config.toml
n_layer = 14
n_kv_head = 4
head_dim = 96
d_mlp = 1536
norm_place = "pre"
norm_eps = 1e-06
bias = "all"
tie_embeddings = "early"
init = "trunc"
init_std_qkv = 0.0159
init_std_up = 0.0159
optimizer = "muon_variant"
schedule = "wsd"
final_lr_fraction = 0.0
train_tokens = 536500000
Each number is 500 + 25 x the weight over its row's rms, rounded and kept within 0 to 999. Layers, rows and columns count from 0. Numbers have three digits each. The size before them is the row's rms in percent of the matrix's.

# layer 8 attention query, 384x384, rms 0.105, rows 341-383, columns 0-95
095:506487503463519488495497476502494532479457507487449507515455500498516490503456489532476506528496500511543506503526455483507475521498509488501514551473525471488495514513482509513552506506496498495534498483443487529522529514493547509485549566482486513519488522521472477484469548488508539471
096:510484467449492526497493466509512509511510500494558496511468497521517526454508471544530432431514457511508516437520523531505516505536504457469466532488483507498499528531476548497520473473510490514478540520478492490524509487471543498500517502525477505528496478469509488487480498485511471497
102:453484484518513505518510491485481565490539512557561510434484521518494512492479504446525543520456514517468527462478527508495522514535484492497492491531506466446515511533557526485503502467494466468510475461512448543536462478504521497496515507512517488462495484493481476459561493491467461526
100:485466541523518491432560527476530505457503513506521529543536495513489474498484521506543517487511548532519504482528499510516511529475505526499516480515498515484481443509549517467510494509492480523476467470495499475540526470509520523439451465475474503451484529514521534491511489506523475512
099:531554505517504523497473511498510462513462507490483515494482538513500550501483510471488486474512471496505512509487465488489503517491524469499477523449488475502516461520538467463561512522503514513498490545506504500516526520574504505507504502515498530506542478450496572519542501471514490517
089:484487490434491467520461524488515480490499543502514421501498525470526478503497489523523507478507473486467520475517505466533506538512509532494492498513521460519521492503412541513479481491514477509524516523522471484512501491482489505482553536517521490495538510501534423525539491474538520546
095:470467490530499490460463549490517476507523492504538525500465504498496485466502519490516503518541465454528488511477562493509521471506493504505505506507514504494483522499464495471510531520479544496488501556510495463514445521496495508520522513509453536484514509505520515489515491485478519517
097:501501525492497515506519494505503478528481508519503516525510464494479505532530509513512496539507553483516500494502540486493516473454448467507510519505518456482488499492503500524482520492488541502530518465506539496515523534469472520568460494464477498479497499523510508494486481474512552484
100:481488507519477529499518516529461530503526508442498488514453528522498495519489449563503474452524479512508483475450489543500514523500518514513493482481535485482510492500529488514549496496493444498508496514487486482469457488503528478510508494527491515511530473462489519476514490471469493531
095:464475541550538524425567486504518522521470486509505483494502515529510476475520473525538515529513568476472505504478508558508528557526500508519567511502524511507457512465526496492500498490511486493496491508509519493520500510544507501448519553484496476487536512473521490473493500483460505479
109:504553540542515479458492478527485589509434481501498515501491526498516502467474469492532512516511475497494548531510542453492540485489473521484486496512490481490502485497499478449508488492522520502502490496537508498489534508540494497490545539502501511502491465496502504461513488433491510455
093:509468525483487505481494547519474521521472519554553499477508500464503479463481492518467504520477535505496558481513511482496555514511478512491524487496488554480520513529516511508510510482513495509527511493455508474494506484549499526474483523531481493460499548485545508493548478467489452458
102:484522525456508472546499483450547558482520529493501493519535478551503531441464495490488465527495514497509477525520471512489506475513515528490515526496488565474522531470498474523465475514494510456476516516516469492513501515495512510497506522452464517499463518538484494554495505530451482475
098:516486507481492499504461554484563529511507497469543477530510553518533468551508496494529509446470483548531475455514507533529503469503503468523488468511472476520512490539489508523478477489520499535450511509496449493545476449529538506506535526501448476530521519522529500499496530528467499534
092:490507516457508471458484507476484498464493486492481495494514524531525476526541505506520498479468458458501473492494493496516549514469499513495518474477477480485512519504497460470541468492532543556511479506513473530480509466502500561504547524479459518470508481497485473466462565519493510513
097:485483498443528467548483492459525542473564511494491466499499552530548468540570508492484486511511506526483487507513496515530491518534493495541519507484505469522528493526502492487516510527483456544473505521518515468534500448459470490482517478491512507444484516468517496480504478512451452463
107:509462502475468479523528476476509512560475495522470461521494475507456540483501497496478486537520523484537501536528443521503495552497505499516497549473459507500486503497538484510471487544487519495479539519441475534473507517509487484526457524503463510499507498542497494507534498502480544455
088:473517523456493481525441522463515546513525504533511517482475522469527519477518510508469497442508497529471486496470525500468492506496477477488495538486492524490538485517462478489524534498524496500499522515446486476501502489472486499565496479497496500533484495531452441507514473481523529436
097:465511484540521521520495485479554472473575500498527487483470540523532475498487508511492484502490482489512511510476490561524495486523528509515510506512454462484490532502492487522497469482497503487503498552485465488479491538493496473478447500538471505464494483496513501537490581527479512468
103:509558501505537504487493504450456479441519517520520519498515540502525489543501495485524512464486475527512555490449496496462515506456509501485492453476499515513503498489501497442557468524512452531483491507509497495483492461476540495466508511478502525491493559431494526470506503552519500481
098:483452492520518559468547568515543479478481515526521538506430534467523537500502499478508499490491498477551528528530467505526499490513540508495506461496478517497538483551524485471527531475522422533500492544529489489481519502499514486451551507499503475508500475490490526445475489528492474456
102:521517563530461494453542475525541533517505498509487523489516498528492502561453551491541548488522469503487506533429485535510497476541505472487532476500501496531479470503576485497493526458530460478464510526503494476467480496510524487513480483519519485491492496493464542480505523504470489526
095:540462492526476521505487520468476503479534489491461523533501487540483503442481496481505479474533500505489473556513459497503434522516526486475449484491476513501509490499497480549475485534515559485498488484504489481495500462509465456539499481486477527478487543458515488494511501403497457504
107:457500496521498514490455544535467441462543504513557489528512504499544434498463479456464518498509503492522479484512436486541508452480503546483496472512491425522537497524492521510505503505478500441526501483495513469510519520548471495453469469523500525501476502489503500542541539505490481517
098:475502542479514526537509502529461525459504476501507523516488483500490516508500538512485485461512526516541509563495449520531507497510478451528518528516482446497511492517517504506459513538537474536480491517479528524527489485488512495464498515547478491484499486509495479502470502522476489507
095:481537470508517476480516517470494509504583491464518516498486567518532495508536495479497545473520504485512482527481522525517525518479498483541513520505475513480513532511469503515543526518465517491468492514521483490504468501470490520511511496519470496486499491444477522469573464530528509449
090:496514485560505489491452539511543525505463497482521517519454471505527484486541537496460517496540442509483511475479504472472518484530496492467435478517520492533509501501495517467559481508394524507528553460540469482477507505499515494521554471459518512534513458534484511479501490520469524455
086:535466514480525501535526450496544481470529547489548550484491505520522489495518535510480489473451521494520484499473509490568515507495484503538488474528486501523481524511478519485472476487525489497501509478509473488545467508523479487539475469493527514510524495480494466510480503488506469538
091:562506498493479483525476431438553456477536513540469489498480525527473464521495475537473518493504499501559503542495543464509484505574509501475493509486536496539546525498522515530458494494491486482514502501508472487539473507519498481523446492517487469469520537524506509513522575519519550525
096:532472483506521515534464488460479488505510494506481527486509492484523510484486488494463457494492468482504543527496480497507534525521477499521482484505472529447460506497488512522515483495513539470514493538515502539500520550472506506475499508519541556508470489499541500508503481543493521487
092:491451513466460484521540507478580489527475526487545537541515527512506495509532488496519520436484497511507494494505479509510512501510501498531517515474488484556471514498465482546493510504533462542478536548490477486472524530518501501495464498518500450501516548495483517491529498544502491494
088:563462452546461515517502449518503560502510524476508474539491488525483480509476524485492495458490500477495489513528481520503520483522535506479515545525491528490463493477541513522479481537527479498467522541476559489487514471549477533546440490528503520520493492462497559483464460495501517508
097:470483522541481485483498491498484520503491527495458507477491459521463527524523511491440480545484462469512471496517500471528461481475536489472475485457481542512469545509506480503488530501507522505475495519502520516490544538498470492557480513477457501498492502537502492524490504525493498462
085:513489508508504511483550501463520516527494540519479505470594502529498516574506478479516516504498494477491507479510533518507519506512528499487480515545515521472489512549526533461474458488524512508456506493487469501511524505516539514501522540490491505464484530508491525518487509556455500464
101:516514501471473473517532488509527469499544540458508552515519487513460483529558489478507502492516493505544405453507509486495470519481517453502492512488476510489484548468467507524522455490469492498498510497478530494545498530478456530505488488493487497510473554502497545496480523514498496476
101:494467528501474545487506541544456530495511502468496490483500463504505517492478450535536512476496540490507486482513493493523457498499508508531529485528505471503458473482475506481469500481470513549514506502514492500468502504524453519521459486481493494498500506491566490495492497467534483545
102:453474508503488485487456514487492493475549511500494464511503505542511498497469524525462500505531507546498501502524472468472473480502481489445487523496502516510509531508516526515498510539493523464500508511458531508488517555507441475527485493457476522463430508492540470517461503518490542498
111:445533489477542483515444530463466544461501486509524493495517563532517483533522528473488504482457483510496499476488528486516511478485511512511531498476495455478475523509506514522542473509511500499494524508519505486542507484455515463478492479538496487545514513508496502497530552513454473503
108:557502454482491522475474513461535498496525515512497512509492530515487475504495491473523510498508482470530481529487524494534536486505492471501462498521502482457515528515498527462494500522477519501493465539536488520467536521489473521529522514518515496527502497503527527555484479470485454482
098:518521499478484494533490448464494533444496461478515527499504511452509498475509519465499512488474492489515534491487534478491546581510525483510483505533460454530523481572542504491491483484530511512503515478522469485496486510486475471451497478558546488485500453497485443500507509534485514489
100:487511500441479542518464522512449503472528495519526519492481538477516453461555493508475510500482481496453511495479497506491534543508502488500505503471507476493502455523482510494500512491478473546494498525505498467512490507521552489513514500482503457477487489482536485529507474489539502499
093:470474510528518489467471444476485472480510525481495473475543501474490511537515495483497513479502499491498517521485472533486483488529488539511511468506476498528541475508517462494486512452513533480482501465525519513453503477480461494497479535493519514500496472515520512510506490504498481535
098:533433533486505489483503519562470484523523512523527484491464497505503467494478483514470494478488475497482507529448472525486529483505486431513502481500498498498484543491517495472489518468502483482512467518450532483481488535533514488454459463518505541469478499459529493536443473528460494546
# layer 8 attention key, 384x384, rms 0.106, rows 341-383, columns 0-95
099:495491496524516521500515479504508522526503480502480462530525529507474502481479495529487500508514548410477449513514519520530504495523506462513486513502536486519511488493549515499524489501451505500526505485466508473488483492456503525485484534465474483532486499500471499509525473495528529492
095:476474519457504538483494514520531511500505554529487494477467498513509523515521525500510505481503496523497471507501499500486493457502493499518507516519462511493502528472508543490518522525526541535531510547539491505480488473497471479455512481496502527491485515506511489468497480527467472512
098:492511527496499496532547532501504539520480504473489494452518479493472496478568518506502480506515505476480522493512476462494504539517462511532491529501515516574481505476493511491502490506571483529491525490485446530459492481464497485557484487481477501477548487515499520518457454505493517480
108:509499556534491501501508517466506484486521500493487520514518544532526485449497472566542496514492487502498464495503498480519526520448497472526493513495517508485533535459515528523499469476530469507525483456517506470502503476479480486524514505499489499460520539484476565462528468506449455501
096:516545446521546484550469500531513472512511500525487521515525511524482499484501541503508504516482524509494467462475495472501520487504489492573539498472499460504489551533492490494507548510501511507475502507520554516481493525514511557520497541483485514508498518470454480517456479516494525490
098:493477532509492517481470483536497568485520501468517526489537504512476500490548524493498516488456501536462515455512518467514492489500464480496490511475485447526488485486519501484489473530507550496485529493521477490493468488474518525499500500477499503520480469519532471474480459557506492459
093:461454504517495494511511490498490499519496525507485510487523493509497486525536493490518502522534504484516487533484444536518513505479487479439535491492507513513492526469478509545500495444510501484500467496511550499502478479455471504508487497510514521456468489513417422476478478495507519481
102:522497489480530516509500452541497498506420491468514564500513454478516523489471504548494482512544479486491499540516474524494506520457549554455504497467501505503515492475465435510507530463506505486513471495506524497475549509528525520503498480500512432524512469530505491476526468486496524487
097:545551498459506492532548555497518494498515498518543550505496492499485487509474554501524484501476489533496514498487525462492464519497533499500492475528534514511504559522439486548498476486495486534524524534470475485545496511487506506519505492532509505552507498475502473498473506525489510502
096:490481493495455488472484516500470561475499465473534495541482532481526492560474527462542507518471492526482503480499512468507526542510502483509486499517497508515534490498474527500562495502491468501529520498528486504475532490519532528476532521528474524517514505517484517520502534512466486465
111:470464496546450476497540436541489452509448480505476476509476531496484484445513510525501474508533549521522484498474495467465493527446528466488532505460518492498482472496564514494536484471510494495468488476518476499508524485514511506442493489515533488468535506528517486502502503496488509472
094:534553493455451473496473516522535565470482493510503479510480493469452548468450485484521512486480500466510481527487507494488473517510473492488467489451502517518532455494472497463515484491496529506482488459501519480472532464511494512517506468511524539480510482543484499478495492456535505534
101:469483502477499480527512519461532569494500495474471509482493513464505509484492506520503456536572480482503508492475510509527487460524470516501535528545498540507500470494494503497504484503507511487486530498497465520543531524494495440462474545468480500467462536522503514476554491484534499451
089:476479510504519468498498516500511528509516521474506489487524523522520483465515522471510497499483471516496465535507536512499477456476489489502509522493479517559524503511468534519523466526505471522501461499512492480478464471509482530480478480510507521499497526459510466494511527473501480542
097:478475537513497546502507534489510475494521495525492493464528514539472492527469483503489487496508520549488478491484479494505561480527481551529503499516519469497513559468506515521493518482485518477483483491488487470493486455502519545484500502449444527533504524485444502458539482497486442492
102:552463489497469476497474557513533507516540482490479510500522495500527491505490479543544491458481470512530510505478530521519521538533498493512497531544473487495482461469538434518485505511522491485495494510465434488482516451499521455479497526510478467492491576486474460512513452499505481506
100:525503487488488496545529494485489488495485439477509522516498507511475507523458486535471483565490483478510482500499573514516462483500489499441535485510486515524529459482529465489521522463478467507467504515525517512516552488437525504528483495479478475468539523527493483482488470473480527491
093:503475512532528497540522584477459522521454480461498510520468478514502512502561534488528522470540520489501521468527495519469496471491487512494474515518493493524482486488461524453528492474459497497516506456451486500537525525544523497519515508504485428468562490492517431502540524456505520464
100:523494508482472512475511527514514518512472461496497494469509502523498471490491515476500535497467466529514481516529482520520530484501504464524483509494470488484498503444539489505480476539511526543520502502522492496486459504507487519517491520464496519523513491536480447468521524555486489523
110:489485512526505446530459534499510498469478530476494539482508535542496468493509493452511513481483500470487447507502493486505511500514498472568498521506488516498526513481532554503525447509476497497443481542504536521461493470514472489529495509524500568496490483484492465459540455489541484492
096:489480493495420475490545533510485506441460543517505497515446466510538505496508489486469457477466478449495489515510515489495519542499531468467499497503490501482487510469504505527515503500548519485500521508495545545494519488519492520501462522504519484491510473473491518501504560498487492515
098:514523535511459502557511511474485474497496478462525511513520501535516524481540505488526527539534523540518469513465493480475479523477521524572458482548480502495505457494483497504506497483494516500526464517502500551496492486534481478482488487470492485484535503491492494488523501481426502472
097:475510500421494539509523510517522503495454546528499523504513492483503500523477492513506482498495501514528474505483536512502514508496496501505480453540477481510512508545485451502481493470540476487453474509506523477494482507474487493502468533483515518510484516505538528475503544502518472481
114:493501494539507499519469479493479484487538514507490498466539532529496478492482534530497495527461541479473511521481452491499477432505504474511514480496516468523489575494563543529483497521497530540475530482479512476491476460494474528472532457525509461485429502546506503548473508502508516469
097:496488517542537558548510542522525469461511553528538461511500516483537461513466496540487530443460464483472500485517446529509463472477530473516485489460484517491471489501506483529493507485506513518522473547471480474514512457527523483490480499545512536495490510502442494541497488505524509474
104:486458515460475459468474500512540500507502484505496485508478482542470445535463502476484499516540500529523500431486492496515526513475545510470491506534491501541526503536461489482476481461486496509499517498528460513497467465532500462485516461515464494499501474510494500432528510463476505502
099:537489430521531507510488505534515448525469526554542528494469529492525494498506497508516496490488481523505529486463511498434469475514496487492514514480507477515530526520520489509525523529532504498487518474444524451458506501522504482493511503481508512472531522460469486481515490482525517493
096:446468512478478473502522526503520498511483470512517515507464494536524487468490512457495496479510468497592541544503519476498526504509512543509501497540517516544509477458511511481519530486510514509559533508554494462489476487520509539462540494513510453460434489515451468486498509495531515511
091:482489505481479489550477566567477525520505471484537520531497535472490480497490465511475535502473543533540519535513540516487491503516494505521506531504471522515494490487491464501475555502467510495536489500516525482482549524552538491505473465483486531521505503540509528481514500472485482539
101:471455555476515452458477483461527468469478497464508540483508513483486519523493525504509512445491528479480472501524520505471481472534528513520510515481525475530543516505508531484512505548500521478481529522503482505525514515474482493487512516496514486519484504498472497507462472486514441465
101:490531513466479511490438497509545536483492508483537478485519452484511497546486487458472493557472518487485473495534502491515495500493506535504472510492460523480555459524487470465505464515530493515525442513496507507478507446547456527535492544476525548486481495474512505466552492510511458518
100:487501545503480483490464552488462491487505476491521443513493480535488518514457486479530500507544510544541490528521526515517552484475493496549480545516502480499518491503517507491474502513503475463482499475516487493497509507494497501506451455530539518518472524479526486450497485510470482503
095:510491485562500535454510481508519474528476520550518513460488506482486495501499474523511522499507504484473489482477478503495479483505481501509513495522513503487496477540513512507504514492525501512529510493510479441525518524503525528532453499542485506459480501495491517508514506537505525503
091:480516534484482466510536535490559535484571518454470486465481542508490499489481501521509468505527452500503497513531542453522486494538487529546476501498527493515472480457478480519555484494451497503470495501567499529487485490512478443555532544473464519542531505492495519513529513502491471484
102:472497506449539491426456542503494510490502507472494489491497473503474491533451471456539523570546491510500526489515515524516515490470479527455509525543507483484463487527465463518522502535490465470528463534527527483490524512494486526543526504491486498493518476492536507498496492481499487517
094:534514545555475472520502471501460506483506510510528499518513480476512476477511504553506483513452506510494490485484464458503506528513494534515515490482457472484475544488525492494513522504486505527465496467534498465461502480472469486524508505493499494484519477517509493547477527515467499490
101:518524467527493570454504538513489521511526530496510470495536501463501462483483505515507464459508474487474504485509492497520482473506503478469510524481516485472471539504521502498545535496535462512469514493526503471504550553468545500505481578518510510478504493515521465573500468500499493489
100:523466495489523522484496488484510525485523492491512509458516533557495511490457462489512505486460505473514487454508526510489518506545456480517488504516488531493483517509532504543488505512534486535516500508504467510496446462500499522491486462494515522460508477517479471467491532513508527512
104:490498500485429456506532518483494488522510520513474469479528539518504481538484451498550488488489525473504488485477512523494492506529528534503525489526483521502452493484529528516504479496477515455475506499494451525498466515485480487455498506466530556476485452509481544541493500506517464498
099:522450485462490484476521487541546500447481482491492525518489499482533506514523467468506501499489498532496499461517486526495489493512502463500471491461503515452497486459501512527465479544524551511530495493518462514495502474563495480549514506520488486496505553519500490492470500553533454491
106:549533511455469461583486520467512552485495511519517546470508515524495450503481527517534514502471513540506500482518471455523534519482475505536481471466509479501480555458499486534526451525496533486533489486470502501463496498456536505512481523492473462456498531499482485521488488498471499478
099:492521501477504540506504496534505481473523520480480481484460493491517503481443504504460451492483509517498527468473495528496532491579502513518532511480501508471504493507483510542494508473461500482499488500506512491505532502517478476440486492494433509503505484477493500511485525488490475492
098:513503494516448490534536510528474445470505569498557465503497474475536513509487493539536505480463522506453562494505488495537483479541512540479505462482513484468447511508513480489520510489512508482480529513517527505484503537465510527466487473539525512480470559500462452512472489484520489481
# layer 8 attention value, 384x384, rms 0.119, rows 288-317, columns 0-95
095:471506473479516549473482468516462479466506482529508512465482479520502510500416471471475533506472498510497492463513550491485499486558485495480499499497472495484497491551488507508510506490519515461488503544485509432527524495483488512491468527449434530487460537508532496517506513492461526487
095:505524465464472519543514464514502482453552528497530498453507512486494487540500471498506482435467527537544491518505503481482542473458450488523505492496476522461471454543468491488522513492483517512522515508512464474505498487487487553474496485530502474505521497488517488503481457478505513480
097:511528446509470506541508486495515526498529472490515438470517493509487503520507463493473478528482520506483521495467561516527454511506501502486493502482542510474537513512494538498510524513472482551517516520512488517456512488499508502492494461499462519499472481471528505517486511524514479508
094:496485512530514483535533513486466522556460463496479480501485563515465488506507483527497523525504505504483505525493526499508551508485518503493503513543460511523491499494487477488496494517514505465473487470511477524516529481485569552480469505526481506512457498525465510541487490504471512539
102:533548483493501544547488573517549511499493504490505494503517499497496469536495472537519493482502513507470478455541464516465493475498525465507500541507483494485487503507512486494497494489491495510521512461515510481497481512518474499442440494455493494513515482481502500483518492497523511488
101:548516546509482460493529504532496484517449476523505524518512508525472467460450463510502503521494509528446491509545490487483503486507483536481470458497474539477462501485477498489521460505534474493516488478448497491488526526494530481475462492526523484479489504462522546504494500513508491536
094:511541483480525545533508497493536506480546518456432538496535515496541460510496502493506490515500525512522517527518475510489512498500498472535516521512495486501488502488495491507453501483485495499487472480507489482466474536482477462472512515578495476534500473483483497504483541487456498496
095:543513530505520498492557473466521473498537492537515478563537546507494500485501505481501552517502523498534493511534489512512473513454514476492484470510494554494484517446511513528506516507494468466525495532525519509495545500509511517484476447473458476499487544514507541484513478504512496513
094:487523498489532502580532523537518503498509484542474492502518536536474475471508466505473482505496496524504487539480488525516525520442483505496452461503526505470486483529491459520514548529471497511496512440515473509481486485520505462475516493526562535478493487490517523549473539515495520496
095:505502481517509473547548486516481464517502495514490501484473440499544518534496511452477488464497514500494454468516543520522457502570504532498478478513483524475504508513475554498541502493512461515465493490536491480481503506473540470482450492486497478520434509492474495514463457480502521484
095:522464548520514456520505487474548485551510521454508498466485488512544474504473466470491518547521503484500471502486512543503460534518489499488536508473489518490471490490477489508512513516529513487512515520513479495499499537468454489497487473515482504484469467463519529517424529529487498557
095:488481502473453515564509520505543493474461485498496493506482510482480481481544446510520495485452491481487549487524481487487483430493506494532500477485521509544482473437429480459465513493534504495521484511451502493449492521476491521538452470477465503525494457501496513500534507505504486474
097:518463447521475515508492500506496478451566456478468483505508444524477534445428507509501512483493522535488498530451516516486510483547496507494481528500556472471472514471556508494516484484516519481509528522507494557524494499452494497487502522465502481475499500529515509455507490519512486498
091:501487510505470488510516507462507508486465523516485505553485485507493503496512527473454528489466500519491512535491476513519503495525543507515475511478531472505508510495463498503530496501509517462475525473537511513490514486528474502516508469494522528500476489472486480492536469495511484503
100:495492427473526542531507514518502510496504479521486515508497457498519555525541592523509537465507504514482515448520527469502471494459505451507534466486524511476505469523468459490509486506479495472465506511465491507527485467515481482482515486484517487522472477483523502472539532454510492528
100:479501499583504477456494487491479483439502538509496457511511516490479512472523486471490495494483504473486495506473507540514503510495462506537483471458483504532490477474505450524498520478500546515462522520474527566544482483517488457523527495497499501534517544455480503459471477502483485501
096:498473543535499502478500512470505547517506517491517535488486463445503558528502527508501510490465499506513456468476465517521444473485493471493461478495522488515484449460532499501521502522477499492467477486539492517500520485494499505455514546495526511522509564517489534532482449479500521505
094:510525482489472484525479486475517492482511489501476536487479456489530483511477465519525524443512483557536497469531517485495491510502494486500506484495495522498517474450476539504492458501564494494506463506496490519513483485495466534468526494530531471498502509505507465484460512457497502538
100:537466499572451500467534527509493517509426501468475484486520544469503533516498494514483524548513504497534482546504523495500510492505490514466509493503487506495517488497535516522468490513473521525521527458511494533499488524492489479482503511509529513490499512486527494503505471504515480547
093:494486463455507525525452512540531498469494454482489469515498493545463495505488533539516505463514498462489449518513472472534512491489488461477503489484556475505547499506482488518430487460518437481473492493503496496504492545551524493534529481518489487489512468494507499453559469451528474474
101:485495558546516488496495474552510492428473490482450533467465504520502482515535502519468523494564525487496508479467464520540485476460497491540483456488533517486504467531522488454512499503477496471517509511498476514516496531470517500500524514528503474525483521478503484513524493525486468496
094:487493512492493476512532500486460512461497525540497474503503491511528484507497501487564475524476510497523474495541450477520515454497472591474512500465500532504471454479506507488513500508531543504498526438520511504516520530506476514514521478483485509500540546512481533518472493510509493513
096:519479502526590477472468515512533474457484507489490489493546468544475528539520464471477501551496500519512526499517489547514511510487515543558483530487474480497490468547524493523508518519546445476485523535518481519511466502470511484527509476478458479495479488495496488523503493565481498492
106:466499519513473458476498525539448490524500508472503511477521562473516509472507500505532517502536532456501499522488483446501553498519547496517493527479529504461529461460527470531475536462504534467490475541545510521483483510483497481515465519489493487470519517473496521509516491533520526547
091:495507483555475482453453509500500475494495521513538442473495492530517507509441456492468514512543464464502547521509474544497491471514500484523490515490485477491464507478500486513498463528501530457523518477478504506525463473484521502550507496490470529479503513547493480478483546526529479539
098:549500516520485484546518539478574525506482505497515503496506506472483513474506450483454499515524490504498545493404520500492492494496500505536499520482534471560548523518506491518500507524556465539496532485504523481509453511534487498501488495521505540507471480498522497471510508514491496523
089:542464499489517516492396539479499536501466508481537445477484518523554504525452513484454488489529454519515573499510530481521474492531518506534502526516491482520532471518468468491487543467478539509504520507498494443503502506494484495514500515525500490460510507538474479527499496500499479485
101:503522506505508496516494490465497487533472490490500507469475519509484531528516514529491506475500534511486535508486510515512482553461492460517545515530489501499482494518478503518448507467539520518484511505481477455496482475571587519506487530500502494517531476498483479483507431498479485485
105:482523499555556485472527496494515515451484483432493519541502502506511547530483477496533507478489496541533523491488473519556464517459525498516525499440490540508517497523539503512505517490500481463478451490496496463490519516523530499474523494479542505471509524488478517498556525478489492475
090:510497484481505544509503489528477468556429488508518514487536528504484482527525520500463548506519457502491499479478481519479483504546506537501492493496492542522470468560511539479494538493517536485470561454512549557534484528489509483464489496475520509482475470495455507495542494486465509501
# layer 8 attention output (transposed), 384x384, rms 0.112, rows 288-316, columns 0-95
094:472518487495538440537527459451506479506525536466491513504488497522519468505538475499461491518478492513482493453495528521491488481483443550531478548478536543518480527488521475541521543524530450434518549556536513503533493537463497514505497467509522475471489486504461493500486495505476469481
095:490508526500521470482533512487482515504543456504541501556513529512550494478477467512537527511491469501485427485491559505509516495497515457508492500485456517500502487514487461482522486512541436497443526502525539517474517474511493499501539489514451530494513477454543527525495513514488531472
091:502434494547491506495495447494504502488511550488504513553494485475528536526496490506483482504483533473537493484475509537504510526497500495468529530483521481505523424458488498506488511512512497477496480480511493492492531517514514501503571490512478532519513495497499529468494488468502524545
096:537490448503489487520536491503513476505521454505479458516535518454535470471493489513516453520502482564512495513485466529459457501526489512521482509518480537469494541515505509486510473470512479584518480525476529502491535495493505492501524516557467500556536493513486545531508498512481502498
100:504518522549516517465510472491493498459506513522537424490534489529505513481465479515527434498505512496509526517504479490493498486533509537536500521511497486477535499495534515480485513514487541501507501480506464482544497503482494481481530491493504505486511563522502512500546522519481512513
093:475518522452507492512537498508494496460517525500482507483500492493494529485504561493440477515521482508519518508483506481490479490469479481490522501505520497488480520489468498500499513472555523499490514509491554492514495508496518521537499482513490497503451505519501507518485493488466512515
090:461545478528464509514492533535482494469477497494545446494437511504474464521526493521500521476481510496484480479467490458503481518501492457542520507506477499513523527514517525502522463466538487491480515467503534531471536483525497507461507522495512503498521516537483549514484516547498511500
091:508474542491511500530539454467511533483484508483513506517538484524483546488474463510466472526510494515487492506548539510472482506485489512498509509492507564449513487495496485522478499520539500438482501516478497515492503457512479511514512484459493527499493546511496519490508505477482477483
091:506499490507518534491516500431475509483475479522531504495497475474511490478451479476484454470502483477451508524534492445432471475492457532491492529461490516519512535467493513511488466533492550514495504527428535546490528537520503545474468522544483470521508485492511539508490513546517456509
094:512492521540498429489516437483483486510486549487506478470495528528480460493453440521473508530476502547480525493525508512544470511497514493501525492507506507528477540546519516530483485513463501487536507497497564541475524496497474504527519513539483503520497455538495515517496493500491494484
085:497505474522478501493518520518520456472487499480491486479536485516525517492518510525502475505507469464499512528442509496496535509550488506497525479512480530498518494489495502457512514471504499491478486519511502530483529493518520541542502500468547524507524518501524488487454473444494460494
092:500508476484547510498474489551506491491500488499475529481549493489549528499513484485472533503487498523499486505467508527532467516552505483493524476506513530531478517560493510434520492516530484546481501468485462529441521504479500527471524509503495496485515489540504498509476456498540517518
095:522465462495512485489538452444501481520459487542465481511488482475467468499505520500562486530534528483498492473511499514498510559513464499504507529530527469482412470514504455479500480501523511484523478472548512491478500521493486504492473486494511448475501522461480467501479521460515541434
091:504505537480505466497525506490501548536502472516470454510499481506466508479538512504506515517523524498492531490469512505509526480492490536471510482518482491486490526545484506477491543519526480490502515499446546556489528493484477499535478507538551472448503510508450543484507482483505572490
097:476545526488511493484448460517482472515524501471532519485473482521505531492549462472481496505450504465534489531535484504488531499537471505541504498548458548485499531505493517514500523492489495509457528476518518456519484496484491485484468461499453533491515508475428519509543505506489485506
098:483517536488475472493521537499572519532449451471465513513480528501506542518497480521516451530499491505477520540486468487485507520473459493507483446518492517492510508457510475495473503502500498501466532471503509479461496502498505503540531495503483521492537466515454490411465506447498523484
093:461534519491433521462480524484498464505465504494473476509493496484519538506511498551510481515512492508502556515500549469501507523487517485499509470526523513488495493476497506468533495499466494496522533503473499509486492513525464514538540487467552512486500528476514528435467463463479531463
091:503499509483514499512547484468519453486524490451534474484538513501479512514476472487522454484498520520542496563461493499495509468541486435533508483481504478517463552508506459524479493507498467484485508540481463520488441511502483482502498487477462525527430519541471492499493506520461486470
097:467470523469525533507503516494515477512492480501453451483548482465497500466481521528532488518483540515461525518529500494470486529519581535479527512478487494515517468447500514447471514479489525507509454482544490515493510512527492521492515505502504509524520553501484417481496499488500493511
086:526478505520536532508548517479490495491498496509520528507476518499461519464515497471493513503492472501511504505530499493532492504484501497514511511453442481540490507539538509497435530531505487546479456470504512464481476485484468510495475471504488473489520556512508527537482484502496496507
095:499515476487501487491512555488486456521496474496513541509456454484494533473490474487514523467544492474461480517506539521488491493464542471471535516465522498563480471519501505484545502467487477464539504521503534483504523449479530553498496544453493520522512503477533513469498527522525468514
090:491510497506506569548476538520500525498532464524443513540552519507484514526501513564477478488452480510474469518506494490457500527508505482510483487507507491549500505490481501537495483495501487471485474532475526489451494493498482476540514501548495498472483489493522498550480513485509464465
095:500555502520448479469455512495482498504479457496531476490485433512515512498512487500475505505474503477463498483490498485477478521485503484439495532463527489451465525484506485497499491507512516516532492479494472505493486542518510492497504486516469498525512513527492478508477518489511479507
102:507553481513447516455553476485532495476481494489472509496524501450562510503530492454510496478505498476500523534500486518495522540486463509466500490483535503560524491473530475460513496520523489546455497476503524539504515515452503534461500486502504505491526481503477509463516519488504526452
092:545481485506535488498535516493505510539471478523495502484476528485497501467508508477536497518473488521494458513538503486510472521509480486482469570476492488541491512526496514499563521503508556493509517486509458481521498477495437474525456477498535468519536487522530439515521518516498478529
091:460548483536516500469488467493520489481479475456545480487522505517537513501547507523533494526458540518501487474535489471479541534507530487468528501469489523514487462531515480482487509465497496495454487489467496520494531503483471496500518540510511464471523475495491488441452492456518556487
085:522508469538499497495507470510520531481509461480495547520448510494477524493509491522500449499441515505466498466513516511476496526506437486493515526505527490508498503546471450505489570453520519498498561518533468538481489526483495509477509477527507492509520487471554506501467471496481488515
095:517514488480514502524522492524535482500490507511537505506422555501534514456499491511505508475491490501508517500457513552500528482507486463454504507519505489473527527493498506485532494487477511515494482494511486485516485470490515524465530485497488549486494504534505545480497497500474529539
101:510488504546483477503496491521489475501511458489486478531479500530509486493474475515485532505526506473489479471506562511421460503533468536522566500495471498467496499502486455471524465507493470519520488489464517507479533454483527495475526530471493485497514513518486505460492538469485477509